{
  "num_hidden_layers": 15,
  "hidden_size": 128,
  "num_attention_heads": 2,
  "num_key_value_heads": 2,
  "head_dim": 64,
  "intermediate_size": 256,
  "vocab_size": 4311,
  "hidden_act": "tanh_gelu",
  "norm": "layernorm",
  "norm_place": "pre",
  "norm_eps": 1e-05,
  "positions": "learned",
  "qk_norm": false,
  "attn_scale": 0.125,
  "bias": "all",
  "tie_word_embeddings": true,
  "parallel_block": false,
  "init": "normal",
  "init_std_qkv": 0.0742,
  "init_std_o": 0.0136,
  "init_std_up": 0.0742,
  "init_std_down": 0.0136,
  "optimizer": "soap_variant",
  "learning_rate": 0.00714,
  "lr_mult_qkv": 0.4,
  "beta1": 0.95,
  "beta2": 0.95,
  "lr_head": 0.0135,
  "max_grad_norm": 0.5,
  "warmup_steps": 200,
  "schedule": "wsd",
  "decay_fraction": 1.0,
  "decay_shape": "sqrt",
  "final_lr_fraction": 0.0,
  "batch_tokens": 32768,
  "max_seq_len": 256,
  "doc_mask": true,
  "train_tokens": 85030000,
  "max_steps": 2595,
  "dataset": "wikipedia_en"
}
Each number is 128 + 24 x the weight over its row's rms, rounded and kept within 0 to 255. Layers, rows and columns count from 0. The size above them is the row's rms in percent of the matrix's.

# layer 11 MLP down (transposed), 256x128, rms 0.12, rows 125-151, columns 0-127
size [ 89 113  90  92  98  94  97  94  92 107 109 133  99 113 108 117 114 105  98  92 117 106  95 106  89  98 103]
[[107 129 137 125  93 129 128 115 125 128 122 131  99 161  92 110 147 148 120 128 125 160 113 164  82 115 112 179 156 124 118 146 111  93  99  94 169 145 127 132 146 117 100  76 109 121 112 109 136 155 183 121 140 114 124  81 129 154 157 138 148 124 122 138  76 123 126 126 111 157 101 149 111 147 154 122 135 128 130 137 120 130 105 142 130  79 130 131 104 130 107 110  88 128 128 151  91 150 171 157 117 135 105 142 116 193 136  97 130  60 145 133  75 119 136 138 135  77  95 145 152  96 142 134 109 131 153 149]
 [172 136 117 116 114 119 129 129 159 113 108 145 110 102 131 131 148 122 118 126 113 114  73  80  99 147 137 110 103  96 128 109 131 130 140  88 114 131 135  94 139  98 100  92 192 109 150 135 139 120  80 104  86 151 126 137 113 139  88 105 167 174 118 117  80 117 124 143 115 109 131 137 138 122 111 105 161 171 170 155 121  80 131 120 150 109 117 144 129 138 135 154 119 183 155 145 131 103 126 133 159 141 128  96 133 108 155 140 151 145 132 156 126 146 125 116  99 114 114 160  87  63 165 114 136 147 143 155]
 [135 112 111 156 116 125 123 106 143 142 118 138 160 118 163 114 103 106 136 157  72 121 130 138  98 124 110 113 141 153 157 104 137  86 117 152 108 125  78 133 146 136 148 119 142 152 149 151 129 130 101 162 145 113 101 113 126 127 146 145 126 155 154 122 115 136 177 131 138 121  95 144 101  96  91 167 139 109 116  69 125 120 125 130 176 126 164 113 104 141  75 144 103 146 146 139  78  97 170  87 119 113 136 113 111  94  87 135 170 105 110 136 107 113 116 170  69 145 124  86 143 152 111 146 129 150 140 148]
 [ 97  90 163  93 101 152 124 150 154 134 134 148 181 144 123 134 143 155 115 150 161 127 113 100 131 133  77 115 120 136  99 157 112  93 119 136 104  86 127  91 127 111  93 153  92 109 169 153 149 141 110 122 125 148 128 173 140 171 108 143 138 110 122 154 112  99  92 116 144 110 145  95  96 152 176 135 135 103 128 152 115 137 100 103 126 128  99 125 166 133 155 129 161  69 149 113  90 125 135 115 137 136 157 150 132 115 100 112 101 120 106 130  98  94 112 173 153 138 133 137 192 123 109 118 136 146 112 117]
 [126 125 154 109 155 106 117  89 139 115 106 103 150 156 131  98 144 135 128 142 130 170 146 124 122 128 108 124  97 118 113 100 129 114 125 148 115 105  93  86 162 100 105  18 149 100 132 124 114 138 114 106 132 103 172 116 167 126 141 146 127 121 128 133 131 111 171 141  91 133 143 118  80 142 160 141 106 111 116 132 108 116  75 127 186 153 162 110 110 141 154 120 105 116 125 132 142 100 141 160 160 120 147 174 112 150 108 120 128 108 164 123 104 129 120 159 126 131 110 134 115 121 172 130  92  93 116 149]
 [175 104 186 158 123 187 149 104 115 147 100 109 122 168  79 120 109 146 133 154 135 106 154 139 139 121  96 137  93 138  99 128 150 148 108 122 124 136 130 156  94 107  80 175 118  99 169 132 133 115 111 154 164 149 127 128 100 143 123  96 164 121 146 111 123 141 176  87 112 119 123 134  93 173  81 160 141 111 121 123 131 136 137 127 101  95 111  72 119 116 120 122 130 107 119 121 116 148 122 149 193 135 160 120 114 144 139 141 130 117 112 108 135 104 116 121 163 120 122 173 143 109 142 102 113 154 136 131]
 [142 122 120 122 129 153 129 124 136 133 135 101 129 140 166 148 101  86 113 145 164 118 103 116 115 113 121 137 113 111 107 154 109  72 139 142 154  94 131 128  96 112 146 123 131  98 140  86 131  89 120 139 169 143 102 108 172 136 131 206 133 145 121 135 139  90 125 113 147 139 177 108 114 149 121  97 124 134 140 109 141  88 156 100  96 146 135 117 108 192 135 120 123  86 121 131  95 137 164  97  78 162 133 126 121 141 125 137  97  99 139  86 114 108 112 108 164 155 107 128 103 153 157 109 159 101 100 158]
 [154 133 121 141 113 138 125 112  98 128 129 121 131 169 123 132 135 106 100 104 126 119 102 101 126  79 147 116 124 157 119  80 147 148 121 134 183 119 141 134 110 109  75 102 129 107 138  90  91 135 140 113 103 159 114 134 145  93 101 169 123 129 156  87 107 105  71 159 100 163 164 136 109 128 150 136 116 121 151 103  86 102 140 155 146 144  93 109 106 127 125 122 104 147 119  79 109 110 118 127  92 109  96 128 132 141 131 118 107 185 108 139 124  92 112 179 131 132 110  75 150 153 153 112 153 103 129  99]
 [136 121  94 117 136 135 149 124  84 119  91 161 154 132 131 119 129 114 130  75 119  82 116 113 126 133 125  80 124 127 157 156 116 139 125 112 106  88 116 112 116 126 114  42  90 139 152 122 116 140 135 100 132 107 131  80 111 135 135 170 125 124 129 124 125 130 147 108 116 169 138 143  72 124  96 155 116 150 117 131 121 125 135 117 186  78 156  89 133 135 146 125 105 128 140 148 123 126 122 100 148  74 135 136 137 130 114 117  99 141 121 139 183 173 146 115 146 109 109 151 167 177 113 149 167 127 119 108]
 [128 135 114 153  79 166 138 115 112 142 114 112 107 104 126  82 158 126  83 164  85 111 119 106 149 162 111  86 118 154 149 103 154 131 158 119 147 160 122 162 129 121 142 149 154 140 121  97 128 159 119 183 101 121 159 107 138 141 169 115 156 133 138 169 133 123 133 193 118 128 158 158  74 145 119 141 110 162  86 133 130 145 148 172 135 132 120 109 124 112 134 116  97 178 123 134 115 124 155 136 141 140 105 119  98 130 132  84 147 125 102 140 153 122  86 145 129 144 127 145 143 118 124 138 131 161  69 141]
 [116 123 155 127 152  93  92 132 118 104 121 135 135 125 154 128 172 129 157 106 177  95 152 136  87 127 137 122 153 131 122 115 146 144  93 123 135 117 142 124 123 107 115 119 182 127 105 168 132 129 126 118 116 139 122 107 138  93 118 163 103 110 104  78 154 150 132 114 130 161 125  82 128  88 135 118 129 105 163  94 150 152 147 157 121 125 175 160 128 148 143 120 140 146  83 114 149  72 127  90 175 136 144 131 129 108 138 107 105 151  89 109 197 130  79 114 113 168 102 141 149 152 108 117  97 137 151 124]
 [141 103 129 116 144 139 112 124  99 135 141 115 140 100  80  96 114  97 140 147 104 118 131 145 119 141 146 131 130  71 150 145  95 183 120 136 121 124  97 128 137 100 123 131 140 136 159 136  84 159 151 136 148  82 148 146 170 119 162 146 119 141 133 125 133 107 165 171 118 127 141  96  98 180 128 156 120 109 123 147 155 119  68  80 133 141  98 113 122 134 166 103 177 112 143 100 150 106  63 111 101 101 113 154 137 100 136 129 132 119  95 134 146 102 101 129 131 139 105 165 149 154 104 137 171 123 113 123]
 [123  97 135 125 134 134 135 123 101 165 120 160 134 139 128 132 121 144 127 184 126 110 110 120 120 137 146 120 124 118 194 121 156 135 121 151 142 112 137 104 166 125  63  93 123 155 105 129  98  81 121 116  99 127  88 113 118  90 122 115 132 123 120 147 102 152  77 104 158 138 134 105 106 149  83 134  88 140 139  99 150 149 135 163  90 158 116 150 180 142 112 113 117  86 157 119 128 170 116  94 129 145 153 151 129 134 157 122 113 130 102 155 118 158 148 189 143 126 139 141 142 122 106 132  83 169  98 133]
 [157 155  87 115 120 142 155 159  99 132  80 103 152 133  92 144 145  93 108 140 131 149 121 116 132  80  95 101 122  95  88 140 113 156 146 110 136 132 131 162 123  64 126 150 118  99 163 148 110 173 117 120 140 145  89 114 114 120 149 123 149 112 136 137  80 124 134 138 150  94 116  91 172 126 140 130 151 138 116 134 124  99 109 121 135 131 163 131 123 136 141  99 123  96 140 115 140 125 146 164 137 126 116 134 118 109 148  94  98 177 176 172 176 165 100 117 125 121 154 110 131 118 136 156 164  87 171 125]
 [ 89 150 159 126 127 114 150  90 143  79 136 114 116 163 144 158 143 101 163 114 125 135 120 133 135  89 142 138 166 160 104 110 107 132 133 137  87 140 126 130 149  95 100 127 130 119 103 123 102 165 136 106 119 143 156 135 162 126  77 110 165 162 167 147 160 129 120 110 116 151 111 132 154 151 166  98 164 104 101 128 122 109 107 169 128 165  99 114 138 105 125 142 135  50 142 114 127 176  83 141 139 150 141 116 125 145 146 128 108 132  93  83  79 140 131 128 113  97  99  97 114 121 143 118 156 118 141 119]
 [136 132 128 128 125 141 145 140 105 162 102 150 138  98 164  75 155 135 157 146 149 144 134 135 110 104 122 115 125 135 139 153 118 160 136 155 130 128 142 128 153 138 154 146 124 121 131 150 149 123 174 150 174 111 147 143 120 170 148  94 118 132 100 153 123 115 111  96 132 144 128  72 129 167 110  88 150 147 137 146  78  93 164 166 110  79 105 136 108 128 141  92  66 140 102 148 130 114 148 153 111 101  76 169 144 164 154 131 152 107  98 135 113 142 118 136 145 150 139 104 156 156 165 134  90  90 126 117]
 [107 118 163 124 143 153 118 123 139 122 107 108 127 141 180 163 145 125 133 121 141 158 146 156 125 151 120 121 173 125 109 117 155 127 145 167 127 132 149 163 101 152 143 132 117  92 120 122 122 130 141 127 110 139 121 180 211  90 127 150 111 107 111 118 152 162 125 127 171  87 128 110 140 100 147 152 112 126 152 112 121 157 109 120 138 138 108 137 132 103 124 121 144 125 110 105 124 158 119 121 160 215 133 112 129  93 134 116 118 123 112  62 121 145 139 185 124 138  96 154 126 108 173 153  85 105 129 118]
 [111 127 154 115 109  93 147 134 141 128 121 136 132 131 121  86 166 116 156 138 137 108 121  77 136 111 151 138 158 158 130 131 171 114 127 150 138 145 156 116 128 110 146 164  77 123 108  77 154  96 105 143 121 121 124 141 129 104 117 144 157 119  89 165 188 125 139 102 131 141 146 133 108 140 137 150 139 122 116 130 131  90 107 122  93 137 137 125 100 171 110 144  92 127 163 118 128 168  78 160 151 146 160 164 120 191 137 120 109 150 113 146  89 145 122 163 154 123 156 122 172 108 177 156 154 122 155 141]
 [101 121 137 123 140 116 158  95 156 139 148 122 155  76 109 172 116 111 131 123 128 105 134 180 138 156 154 127 157 137 120  96  92 112 147 151 142 122 146 151 154 148  97 139 143 127 152 105 118  90 183 151  98  96 138 152 118 138 124 166 142 159 132  94 120 103 151 152  98 151 119 167  99 109  98 148  74 142 119  88 122 140 124 145 111 104  90 155 120  88 129 104 122 138 104 150 158 139 124 121 158 137  95 131 152 120 140 109 197  69 137 114 104 122 122 108 137 147 128 106 105 138 164 123 149 117  93 127]
 [155 129 155 135 110 148 135 127 161 131 111 126 154 126 131 141 126  92 134 148 148  82 117 151 122 116 156 114  99  84 134 130 123 146 142 115 138 159 143 147 138 145 126  17 154 111 135  89 135 105 148 105 142  94 146 112 151 109 147 147 147 108 134 113 141  96  94 121 141 124 139 115 135 135  99 124 115 119 128 148  95 129 107  98 205 107 137 117 112 139 131 148 100 161 124 134 103  95 153 131 115 134  93 119 144  99 138 129  25 157  98 119 148 121 111 141 128 129 110 112 115 119 119 128 138 117 108 147]
 [100 144 121 145 127 147 143 141 127  92 146 124  69 138 127 122 107 146 138 127 153 155 136 136 115 119 159 157  95 132 142 145 130 123 137 100 141 139 114 175 167 146  98  98 114 104 130 116 108 163 116 119  76 200 139 114 160 103 151 134 149 115 164 131 126 163 127 124 138 115 119 107 100 150 132 124 106 104 116 122 130 111 175 124 172 126 133 160 168 126 116 130 143 118 128  84 145 152 104 105 142 123 112  95 159 158 132 113  81 170 171 144 104 127 144 123 122 133 131  89 157 110 182 118 138 114 119 198]
 [114 142 180 138 164 104 135 151 137 122 111 147 145 113  93 170 136 112 129 155  93 110  99  85 123 126 168 133 125 139 126  87  86  97 121 168 141  79 119 117 117 128 121 115  89  90 128 100 168 107  85 125 133  80 152 133  97 143 111 184 143 117 156 155 161 126  97 126 130 168 141 108 126 135 128 110 146 138 141 119  98  93 103 149 129 134 123 110 109 161 143 107 123 119 129 151 112 159  98 109 129 116 126 130 121 176 119 136 137  93 170 109 140 165 137 171 110 138 152  90 167 126 154 135 164 128 108 106]
 [138 136 122 161 114 105 105  96 112 134  89  98 108 147 137 147 143 161 102 119 138 131 154 161 150 126 137 144 146 116 115 112 134 119 127  72 144 140 144 122 160 129 148 149 113 100  93 153  99 203  89 160 157 111 137 120 117 114 186 139 157 122 146 107 135 117 102 140 128 128 124 129 159 143 107 137 144 167  92 143  97 129 153 197 124 134 131 112  98 129 106  97 127 116  95 124 119 168 143 112 127 128 123 103 165  99 119 103 135 149 145 160 138 183 154 122 113 124 134 174 133  94 184 145  94 113 116 132]
 [120 188 151 111  99 138 148 120 122 113 145 123 119 142 119  82 164 156 133 135 135 107 117 130 132  99 133 147 137 162 107 109 142 120 119 162 151 151 114 102 146 162 160 123 136 128 103  96 104 140 125 100 123 102  86 141 111 113 130 105 119 129 103 128 100 166 142 151 158 165 116 118 152 102 149 141 114 159 154 166 133 116 143 122 116 196 154 159 102 126 110 103 123 119 125 120 124 126 164 124 188 129  83 155 134 102 143 102 141 109  85 214 141 152 126 140 126 158 136 141 141  90 104 164 135 123 140 165]
 [154  80 126 193 165 125 109  72 144 133 102 139 159 131 158 122 138 129 174 104 174 110 131 123 136 122 159 131 142 137 124 132 137 155 105 129 141 123 136  99 170 166  84 140 117 130 126 137  83 150 135 135 115 132  74  99 135 121  95 161 174 136 166  87 114 124 111 108 135 133  99 121 172 121 125 151 148 127 159 141 154 147 143 133  95 128 105 147 138 109  97 155 131 130 150 132 129 146 142 138 121 123 144 136 126 104 116 135 103 117 101 145  70 136 156 151  93 141 122 109 123 182 111  97 108 174 133 165]
 [100 186 117 105 145  68 121 122 124 172 147 102 153 126 166 106 139 136 149 135 110 158 113 163 127 137 138 101 119  68 139  96 142 122 121 146 101 124  88 141 139 125 118  92 113 144 114  88 130 111 125 132 108 146 148 104 156 126 123  87 114 157 134 112 104 143 134 101 157 159 131 102 104 137 156 142 110  87 101  67 162 104 149 114 130 134 102 150  92 120  79  78 127 139 147 135 145 117 104 163 125  95  99  97 140 112 136 130 105 132 154 159 142  95 123 143 159  83 108 122 103  96 130 119 136 147 124 137]
 [160 156  97 126 105 101 154 113 125 107  88 134 129 129 130 139 151 125 149 150 124 142 102 151 110 125 117 118 121 133 109 131 131 128 109 154 147 128 143 118 156 116 176  80 112  91  92 135 110 145 128 109 167 100 135  94 131 141 128 153 166 129 129  88  83 118 129 132 151 128  95 102 105 129 116 137 113 163 124 113 136 129 136 140 183 129 139 125 123 129  86 163  87 119 110 117 115  99 139 172 134 146 141 100 129 134 169 107 104 126 120 148 169 129 163 122  67 116 125 129 148  70 141 206 150 141 180 101]]
# layer 11 MLP up, 256x128, rms 0.134, rows 126-152, columns 0-127
size [108  94  97  99 100  98  91  94  92  97 113 100 108  99 110 106 105  96 108 110  96  95 106  96 106 107 105]
[[128 117 127  97 113 104 104 188 106 127 158 143 167 148 115 135  72 121 156 128 111 141 156 134 144 164 107  91 118 149 144 145 128 149  96 122 111  87 109 159 137 161 106 113 121 140 115 148 105 112 101 112  97 108 129 165 128  99 131 131 114 157 157 152 125 147  86 126  56 115 116 132 114 155  88 112 147 136 121 108 124 129 117  95 141 151 112 143  94 171 146 136 132 131 194 141 119  83 129 143 111 120 125 156 145  81 109 138 150 116 156 107 122 168  97 135  98 126 117 157 127 123 108  97 154 169 114 105]
 [119 120 135 151 117  84 140 164 121 102 141 123  82 112 105 148 146 123 100 153 128 132 125 139 171 106 110 130 141 128 148 125  63 117 119 131 146 169 117 146  99 137 158 133 118 134 154 147 124 102 137 164 169 116 102 111  86 108 115  69 130 173 142 118 116 109 131  90  93  91 140 142 134 142 113 127 156 109 133 151  99 118 157 126 140  91 109 113 120 154 119 148 127 121 147 115 112 141 167  71  90 114 121 107 168 123 123 111 178  91 120 164 143 112 187 147 161 131 152 131 149 175 119 106 131 105 120 148]
 [136 134  91 112 141 153 120 138 176 135 106  49 154 146  86 155 133 148  88 114 156  96  98 116 152 157 159 135 142 107 138 139  87 117 105  87 144 120 105 123 138 137 123 145 109 124 156 155 134 113 140 136 122 157 103 172 110 150 147 159 149 119 145 152 104 109 102  84 137 140 127 130 114 131 134 132 147 182 135 104 116 161 172 148 124 151 108  66  75 140 113 134 127 132 131 112 129 121 106 116 109 137 141  97 161  85 124  94 112 140 105  98 128 124  92 148 124 163 135 131 123 124  73 104 118 155 114 130]
 [149 141 131 113 143 118 120 119 135 101 111 146 126 140 106 140 151  95  96 111 120 208 155 120 147 114 106 109 127  75 109 105 158 106  80 110 122 140 125  76 165 120 111  77  85 107  89 128 122 138 130 128 139 181 115 142  99 175 109 119  90 184 120 137 107 140 172 155 138 112 108 146 104 107 113 150 136 118 133 130 126 110 164 112 128  95 126 113 126 183 116 104 101 140 133 102 120 122 152 134 121 119 121  74 130 137 127 109 127 144 178 138 139 151 141 102 105 106 131 106 115 133  99 164 151 148 119 138]
 [137 120 161 163 116 107 153 121 119 141 133 121 121 129 179 146 138 175 131  83  94 147 141 119 137 119 161 164 113 136  94 144 114 144 107 133 116 102 122 135 160 140  64 166 166 131 166 103 145  89 111 149 125 155 138 121  99 147 146 124  95 127 116 104  96 145 124 152 102 130 124  73 128 124 179 111 133 119  91 131  95 129 114 144 139 138 114 129 118 115 137 116 190 139 147 154 116 161 166 153 114 109 161 144 180 124 133 109 167 113 117 111 163 112 162 171  98 161 141 153 124 121 130  99 105 123 149 147]
 [143 138 116  91 122 127 138 168 159  95 167  91 116 156  97  93 138 116 153 146 157 154 143 158 161 124 141 117 138 151 162 110  91 105 107 126 153 149 104 112 141 124 130 143 136 113 182 120 140 127 121  74 129  92 123 114 142 149 145 147 177 128  89  99 151 120 126 131 104 126  79 111 124 110 123 143 170 168 141 131 137 125 100 125 118 101 149 109 142 104 115 117 130  71 124  85 133 165 102 144 144 129 172 110 153 114 107 103 105 156 166 136 146  88 140 116 120 103 136 149 174 142  75 127 144 160 144 119]
 [120 103 156  96 108  85 108 136 133  79 108 112 144 133 155 112 124 139 150 130 155 150 100  92 130 107 123 129 150 122 134 130 125  89 161 135 108 171 132 149 109 169 140 121 114 162 173 140 123 140 142 113 132 104  95 121 120 130 129 156 114 128 130 122 105 117 124 110 100 104 146 109 142 130 135 165 166  90 103 143 167 155 120  93 141 176 162  99 121 136 172 140 116 113 149 153 122  77 122  85 121 170 160 153 141  89 117  91 139 130 120 137 108 137 122 112  58 141 149 141 141 168 186 124 126 158 106 142]
 [181 106 147 124 153 102 157 155 143 128 137 109 107 103 163 148 139 141 174 123 105 163 136 115 133  89 154 146 146  89 161 109 111 119 128 133  99 110 117 114 132 119 144  99 135  74  92 151 133 122  68 145  64 104  98 160 131 108 143 106 125 135 105 150 112 102 143 136 129  99  96 108 152 108 103 127 188 141 164 155 135 115 116 117 125 167 115 115 121 136 112 103 156 138 101 120 155 112 110 129 136 183 145  75  91 126 133  90 123 130 146 149 113 147 114 145 129 100 131 141 116 129 149 179 151 125 134 122]
 [131  93 116 135 116 125  89 157 127 120 111 145 119 125 121  90 151  84 142 151 130 125 123 166 114 129 112 131 191  86 116 135 148 135 104 105 123 115 125 109 146 152  89  97 108 136 122 115 153  81 151  94 139 133 113 112 127 143  85 107 152  95 162 151 154 128 146  82 116  92 151 131 155 107 143 108 134 149 112 141 104 125 143 136 147 150 122 124  70 142 134 158 150  60 146 122 125 183 112  95 101 106 135 125 142 127 138 123 179 121  98  97 188 142 148 123 144 140 138 145 132 140 182 156 118 140 135 122]
 [146  93 150 113  91 132 108 114 144 128 159  90  96 104 138 125  94 143 136 159 160 161 126  70 115 109 139 129 103 152 119  95 131 113 105 172 129 132 140 112 113  79  95 167 112 119 146 120  73 103 143 117 125 111 137 104 125 102 128 146 107 133 120 120 153 109 146  99 157 158 174 119 146  83 130 136 151 125 119 186 134 114 132 166 100 116 132 109 131  93 111 130 112 181 103 122 143 169 101 131 133 105 158  99 132 115  92 112 153 156 154 138 126 162 141 113 131 124 114 204 151 114 140 126 134 144 129 113]
 [128 107 131  78 108 121 119 120 122 154 148 118 127 116 124 108 114 148  93 118 116 141 109 159 159 150 192 178 108  95 138 119  54 164 156 139 132 124 136 136 106 155 134 145 132 151 183 121  98 124 167 139 143  88 146 116 157 102 107 193 125 109 123 143 105 119 119 114 121 120 163 129 149 143 141 153 133 119 140 138 137 164 130 109 130 114 155  91 103 128  99 126 164 173 126 169 121 168 111 144 121  89 143  92 122 101 124 111 149 132 158 122 145 107 148  89 153  83 141 112 145 108 119 135 147 150 122  98]
 [127 112 130 116 143 156 104 150 146 121  91 102 162 197 141  72 120 166 137 123 125 127 102 179 148 127 122 123 141 131 117 101 135 116 119 104 119 111 145 108 162 169 121 158 138 141 123 139 152 160 113 162  99 118 156 106 121 138 109 147 158 107 137 142 102 166 113 127 126 127 130 115 149 127 126 113  78 127 121 148 158 108 162 144 128 148 113 128  84 152  93  82 161 107 143 140 144 129 132  85 124  86 171 142 127 156 106 119 133 106 111  92 130 115 106 141 145 131  98 152 151 118  78 113 149  78 140  66]
 [163  78 125 138 154 158 125 131  73  94 128 124 146 122 141  77  86 130 137 114 126 111 142  85 104 161 144 116  83 117 104  99 104 115 151 151 145 123 119 158 158 158 120  98 116  97 146 120 128 144 142 113 125  94 148 160 105 135 138 123 135 104 118 122 103 125 159 132 108 133 106 156 129 109 137 125 147 171 137 120 118 123 106  78 179 120  93  82 141 130 158 130 155  98 143 145 151  97 105 150  92 122 170 107 137  90 144 103 175 140 159 125 120  92 147 150 103 175 146 133 112 130 108 146  91 148 127 147]
 [109 145 101 109 142 142 152 149 116 135  88 113 142 116  68 121 120 154 177 103 132 136 100 129  92 145 152  90 123 143 129 152 137 121 115 105  72  96  87 119 179  93 114 155 104 145 128  99 154 121 127 120 148 138 153 110 161 170 115 106 131 154 161 134 120 139 148 123 102 118 122 129 153  74 113 105 134 109 135 122 128 150 126  79 105 125 148 138 109 132 137 136 147 137 105 122 115 155  88 149 121 173 141 107 162 135 165 120 158  96 192 124 151 147 138 127 115 145  92 101 154 161 141 103 164 151 158 129]
 [152 141 110 106 141  94  87 118 119 141 127 142 118 139 149 122 117  94 147 142 128 131 165  95  86  97 129 118  93 134 106 140 107  53 136 126 103 176 114  82  94 133 101 134  92 131 133 171 158 137 123 114 132  99 131 168 118 126 135 133 130  89 126 150 116 128 164 141 132 146 126 148 116 124 114 150 107  72 127 120 158 143 143 126 152 132 159 127 114 146 141 109 129 146 111 129  93  93  95 148 128 120  78 138  92 101  89 106 121 139 150 146 125 170 116 141 143 122 144 181 170 105  93 151 150  80 170 134]
 [126 126 109 174 133 100 125 119  83 155 112 133 113 135 154 118 123 133 210 157 146 163 135 124 120 124 116 137 135 138 125 109 157 156 135 134 115 129  80 137 145 121  74 117 118 115 128 130 105  99 189 124 127 131  79  88 121 146 156 159 144 150 100 149 104  76 137 149 164 133 160  97 151 162 149 124  98 129 148 167 145 155 156 127 111 118 121 161 167 125  79 112 142 116 131  90 105 103 152 130  88 137 140 131 155 121 120  99 135 141 140 132 134 118 155 139 119 135 137 143  93  90 107 104 150 126 181 119]
 [ 94 173 178 157 120 112 117 121 121 117 105 130 121 161  91 147  72 133 139 192 131 123 138 134 148 105 130 134 138 128 133 121 129  88 157  97  81 131  91 120 127 128 129 155 160 114 131 132  86 106 119 155  89 161 124 159 151 112 121 159 113 101 144 137  85 157  94  97 122 112 100  99 130 137 110 163 160 158  96 111 126 143 123  97 154  61 133 133 139  95 142 120 153 153 124 150 139 120 166 154 119 145 147 100 151 127  79 171 162 117 160 141 132 130 139 145 120 117 154 132 108 116 131 114 154 126 151 126]
 [109  81 120 139 141  76 130 134 136 133 121 124 128 138 133 119 127 101 163 114 131 138 110 129 132 124  67 155 128 144 125 143 121 135 118 134 145 112 112  96 187 168 116 120 156 101 139 124 179 145  97 133 158 143 113  97 124 138 179 131 140 132 127 179 140 137 115 120 130 166 133  96  73 143 136 131 100 112 142 162 129 156 168 105 117  97 142 111 123 184 167  73 130 132 107 159 111 112 132  92 129 169 167  95 136 132 127 108 124 139 157 119 125  97 186 107 133 117  94 155 145 104 114  98 141 146 115 128]
 [123 119 149  90  81 106 184 136 115 122 164 109 125 138 101 142  80 155 152 107 135 118 164 173 112 125 132 122 127 143  91 151 137 132 131 129  93 120 109 122 150 123 118 113 139 112 100 128  99  91 145 125 143 136 109 132 136 142  84 120 105 105 138 142 125 140 104 107 134  97 112  98  78  98 183 134  93 134 119 114 132 146  89 126 185 112  89 150 110 146  76 115 136 111  88 122 163 111 145 119 118 134 152 125  98  81 136 149 146 122 135 155 122 147 135 153 145 127 180 140  90 117 115 107 149 171 110  87]
 [127 141 101  99  99 160 125 114 150 115 103 126  85 143 152 157 150 166 110 149 141 129 165 163 123 112 120 112 111 122  92 117  96 100 106 121 103 121 110 129 143 138 116 124 119 128 106 130 134  99 123 131 115 150 184 127  93 107 122 177 160 164 150 118 110 105 156 132 155 138 127 142 134 150 103 114 103  87 137  91 132  89 151  72 118 123 127 146 155 153 142 139  80 115 170  93 149 140 112 152 148 111 131  85  97 115 133 132 123 137 132 144 116 168 154 111 110 114 167 132 139 110 126 139 159 184 132 203]
 [ 89 152 168 142 118 127  96 156 126 107 125 142 135 152 131 184  82 173  97 165 131 123 187 132 133 135  90 129 121 141 149 131 131 103 145 138 118 152 130 129 116 135  66 124 139 108 175 102 134 137 121 117 139  98 137  93 152  96 113 146 123 173  91 119  82 126 143 129  64 147  90 120 128 126 169  98 117 111 136 119 137 109 145 116 127  77 163 157 115  82 158 160 119 121 122 138 113 139 147 173 125 104 102 141 144 151 152 162 138 136 142 137 138 152 153 140 101 145 160 124 129 114 137 151 156 117 131 119]
 [100  92 152 150  87 160  97 146 157 100 168 121 100 125 139  91 167 127 155 132  74 158 148 118 118 102  97 123 140  70 143 127  91  83 103 163  79 137 152 138 111 125 127 143  95 111 130  99 143 161 122 137 135 178 121 143 116 126 139 150 115 144  82 129 107 153 118 143 116 132 106 101 104 157 132 165 133 128 111 129 155 108 143 176 150 139 146  85 110 112  73 138 121 166 132 174 140 104 103 116 118 144 107 129 145 104 105 121 146 127 181 132 118 131 123 171 135 136 132 126 127 124  92 107 128 121 139 121]
 [127  72 107 126 118 144 175 134 123 137 150 140 150 153 213 123 112 116 137 162  97 111 176 132 118 109 110 139  94 151 138 126 166  94 156  98  97 129 124 147  89 105  66 159 105 138 109 115 131 117 160 182 120 133 108 148 121 141 116 121  91  76 130  97 108 119 109 141  94 145 114 155 114 109 105 110 177 115 126 115 174 117 113 119 142 136 134 129 152 140 111 159  98  88 137 121 100 117 120 138 129 137 110 131 132 106  84 142 136 153 156 143 123  81 141 136 116 173 125 116 124 138 114 142 137 120 146 124]
 [187 114 100 106 155  88 102 123 148 142 117 104 138 105  84  96 135 119 149 109  89 107 108 122 153 101 147  85 161 164  99 116 107 141 129 158 111 149 141 100 132 174 123 117 103 122 153 156 158 125 149 174 101 127 149 142 150 121 144 139  80 158 116 129 142 149 145 125  80 107 142 119 118 146 125 129 159 125 100 108 101 149 126 107 131  75 115 188 112 133 146 116 123 127 147 185 136 103 121 125 165 144 160 138  74 163 136 109 135 170 150 145 139 121 103 137 131 152 140 142 124 127 111 134 144  96 105 107]
 [120 141 112 120 109 211 102 116 154 119 119 120 152 130 163  92 128 126 152 109 115 167 160 106  93 166 119 145 109 151 100 148 116 154 127 140 101 133 120 103 142 148 131 109 125 120 168  99 148 136 159 132 108 100 133 173 117 105 132 142 145  92 121 125  97 151 102 127 140 144 130 102 151 150 164 112 132 118 120 132 143 148 150 153 122 132 164 103 108 144 101 145 162 102 104 155 121 110 110 107  54 159 127 105 127 140 114 154 139  89 141 159 111 104 180  95 100  91 111 179 138 133 145 129 116 144 160  99]
 [120 118 111 108 149  90 176 129 127 110  93  82 146 159 160 111 115  92 188  61 100 104  98 159  70 155 135 111 145 139 151 160 141 168 149 154 129 178 127  95 153 147 142 142 139 157 126 122 135 151 143 122 156 133 157 133 131 110 131 137 145 145 107 158 140 123 138  99 140 112 155 120 134 123 128 136 150 126 142 166 122 126 144 131 117 112 142 145 109 124  92 156 137 122 174  94 136 202 140 140 131 102 146 134 116 117 139 131 154 139 124 122  92 145 121 183 160  85 150 121 147 122 135 111 116 131 157 128]
 [102 142  97 107 126 110 108 107 119 132 148  97 144 104 149 156 107 107  53  98 113 140 134 128 149 151 170 158 142 123 140  88  94 102 117 120  51 161 128 143 132 128 117 139 177 105 129 129 125  76 113  96  96 128 155 132  83 143 121 132 104 153 145  99 110 122 118 124 115 147 138 125 133 132 141 146 158 164 124 141 105 118 151 127 160 110  93 153 124 132 123 132 106 159  62 128 164 181 144  95 130 130 117 125 140  73 135 151 116 128 132  93 147 128 129 137 150 116 146 106 154 137 148 151 114 156 149 108]]